Each number is 500 + 25 x the weight over its row's rms, rounded and kept within 0 to 999. Layers, rows and columns count from 0. Numbers have three digits each. The size before them is the row's rms in percent of the matrix's.

# layer 5 MLP down (transposed), 704x256, rms 0.108, rows 502-509, columns 0-127
101:455499518541451504468513541511485507497506460521570504504515519484443511483476462460529502519439542500510561492507528468497513511493508468501480507516446517555529525529459533495484486491492521465492499500470533526484560550499487476488498474504492487522501501488506465512496507537491520506452486548517453488501485474502507494532498452495509460542514480476502494453499499520519469485491
098:476497483487457524522473500505501467520549480525526496468488494491521470462502493547471505496500527555493514512447468472488542504489518546503494507485501476479484523487506452471465475478496471488495496469496501484500545480502495531570483513505489477498478501491532510492502477461523462513446495489459507523512513497512495509472492522519501513462551493532506500524535508510488490542521
100:467505498555478511501521523539493529508478537498528477483449464486500499493499528498472504495495475509525495517469491480479503479488487558448458476501497508532497528524510446508558445474550476469484522537509449505508482515500508471527501491524537500531531473473513481462537500480468508511498467500555516491466520487519513484527518519505502547515437489515507532474484535483568510455521
103:530498468483551413481531517504499523504503529476515505506511493491513534516536512499483507476531509524476495494518520474492505471498484491497469464502462509518524513441492510544487505458509554494522491476500491495523477523519482499500477478515556495545527498543486493501542506546500510495474527510453523481525517496493494473495514463464483476502468529460550486583506503479488494536449
101:496478512480484502462491494459477500521467521486530484490511484469515503515521518469490496502481508527496523492488501532505537525534498520494503523530493551483485491520543477484504465499492485523469491505479492502491526504495468494483505505501488497515460499495457503493499491460455514504513501494511495509526474500479518506509484520505476517516491457521523487530504475523531493468533
101:467550489482508495515514481493475504497490499493501474482508495525513447478528537557530458506484465500517521506481504468524439525480524474504494465483517547507463481533488498449536528519478495525488488510500498449527458511521481476545467438510496483502501510493473514492492525475503494486491488501541483495494466523468514455467486533480547500495461489490479493547489490513542435501540
097:495535535556511513503481498479468531509500496497535531534452532493528463479478459465497507503482498507564494470507484508535503496494520499573521506507437441456513489451474520485543555513457519494476534487543510507496472510508516527479523472473500501525499502508472504528486503497530467482481457498496489494511471536504519534493517493497471479485530518489499497507498487477494493508507
102:507490491503490520466450493514551496487510491504561495505481490521496493491521449459492517419445458490484496532500493487473494488538501521514469530532504489509470496495480490449489450496525478494501511510442452504478525512539499506480496505509456510497534451510505497509510506490525480481529471526509519515482462520505543514494501504495517494503488473519510484539491531538552440472473
# layer 5 MLP gate, 704x256, rms 0.115, rows 503-509, columns 0-127
105:533535483554523502494495528527520475469418528493479512503544513501550508534532476505494498469492521523466494502479488504528507530531477528475496500471443511530515511510443488510484499490471488471496467457504466498505469503470520506505494435520476534491493525459513472486507518522453487541499533530500528475499483518480500485479505480518510440505486481509497491448509532482514463477506
094:521508513507547481517462522500520462488494508519506503469537552533480521524504473491495485502460471517488516527506472491530542552478474480480487495536482488500496474505524513462471517508540525516504450465456511501480500488452521483513527504461484477494527488497533536500500487471529471442526494476472449486467507500487482512528474485497505494494488538499479464501557475498498512567461
096:507534514527505496488521522479527471488537471489467548539511471520459503497504527544515528497489500518519509518513494466516511442512490520494500533505445529484495461496517531488490507475475517502461490486525514523524446494532502484512540519497475491528521541448498480484546541491516490495477546454527543527502485472455493526481541475494458479492475509480489507508483493522467479516491
105:504554507528523490481503500491523494485471457504479506500515474509541480517491482513515518472513501456517542496535487528478450500485507436475522515511508452444472504467504509500499455480537488536510509452514492524508490533464539521516504513481515475487566510487526491480485470539533487491480501498488460515480551507495474471530474504500478498536513530481510494461484469494492539511481
098:509520512542479477479495521515495519465527524492493509453502481484538507555459503515546555508527503536527469500477495513508507506513509509517527499492491448460559453532474465508488524469517471503537488493472531530473497464513479490521482521469532547490477481473523546519469489493484497502487484472473487521502495494507478487485467487451497469430480492514517497470538525474484474525512
101:488480513531511501488490506490479511484518493464495438484526523521499504512484527505506491462512519480482498495505536547547496489521493498508465493474528488464519494537507512486493481489458519487522474460527494522505524487497493510546474510471469484495538504504470444493502530504574528534476528531531555503517487466502542457506492495488514499522471515515532507502509502488468509452499
093:516528523533513530467489492478455507473486489466511516498495501501526514485486523428509434501468519493505493527518513492509522508493505530530483496473507456486520548513524487497536520474504497489497522493523479521528525465505530464579492490461511493512509531471457485462532518508547476497499511475482500494469546528530486462529501491487535491535486506506521511541525469482495516504495
# layer 5 MLP up, 704x256, rms 0.114, rows 503-509, columns 0-127
106:468517512484459524462529505479483500480433527501474512544510480484504499475472529520550494501501471465496488528482509549550451510517463491496515498501457514478511464507480527499557520510487473507491473546507518494494535498547486540469507517476500504513547504541501485553501496494466516491511507494512468525502518505501477503505489467480505468549441459544496510530486539507541482462533
099:464507527464482498509475506485491456539496489531547487460487569507476481491503491490493524424479501493501515516486518493499518498476510488482438510506492517522471486528540470477501493502519532456486487478502498474544508518527533463508519525487519511505508541500511500469473443530514493455517488458512490492461485513497522499491486497497468489490442533488508528530529507445531515502528
097:511484444486502476508495531499471498516523517526504508501506531482549502532496490482465470495480526566475474484535467523470483476484513485493488513529544455496515518476520500505500505509509516486548493482540539496475451457498522490467454501478491561486508421522507522516510460531506520465562507507550517480503504511495495495480483514493504455476489484524528483524530505503442496490484
100:513525515552520564480498509463517506474465507512480494500467458490542454563468491498482496486479532522524509490479514525519509489490516495500508516546505449551540510478457484469521491526496478498470496486479486539506482522521544471513494536548532504464508441464514467507490489546504522511510500529503498548499525451514481486503501512502551515488496543505555506465470479529522475510505
097:509503493540480509512513510490511491499477472523492534467539554508547541516503531536467504527559519491473482515486486469523471472481500503529525462476459466498518514496504518516504522514555489495520519537547490515558499499508496475494537513494514513533468476532523473473497512504520484483518507502498509472473544498526464469439529516464537525497477473493426497494510497481546507489502
108:477470501508479515528472508502519507488518518499474491482523537502482477520529546500492509502468506483513501491501529532468499480506485491505490519510521496502458491484470488515506475501504497519508494511471475476509520453514489484497477523500513490487536487540534518458486469531500499541510567486482510445493510526514567483499509501455514490521512507566520495451485529505491510497522
099:524474536541454518505502513528519551501469465492477464472549481501499471504484493483540498473501485521496500480512509506558475514521512453506487505479465491504471489542485486471502511479501494496492487495473483491483518479516485469584449508500464511531501511513502475512482514513523417471525504489506496511473503461474520541471451487482523490511485502490477518522534490510487466510476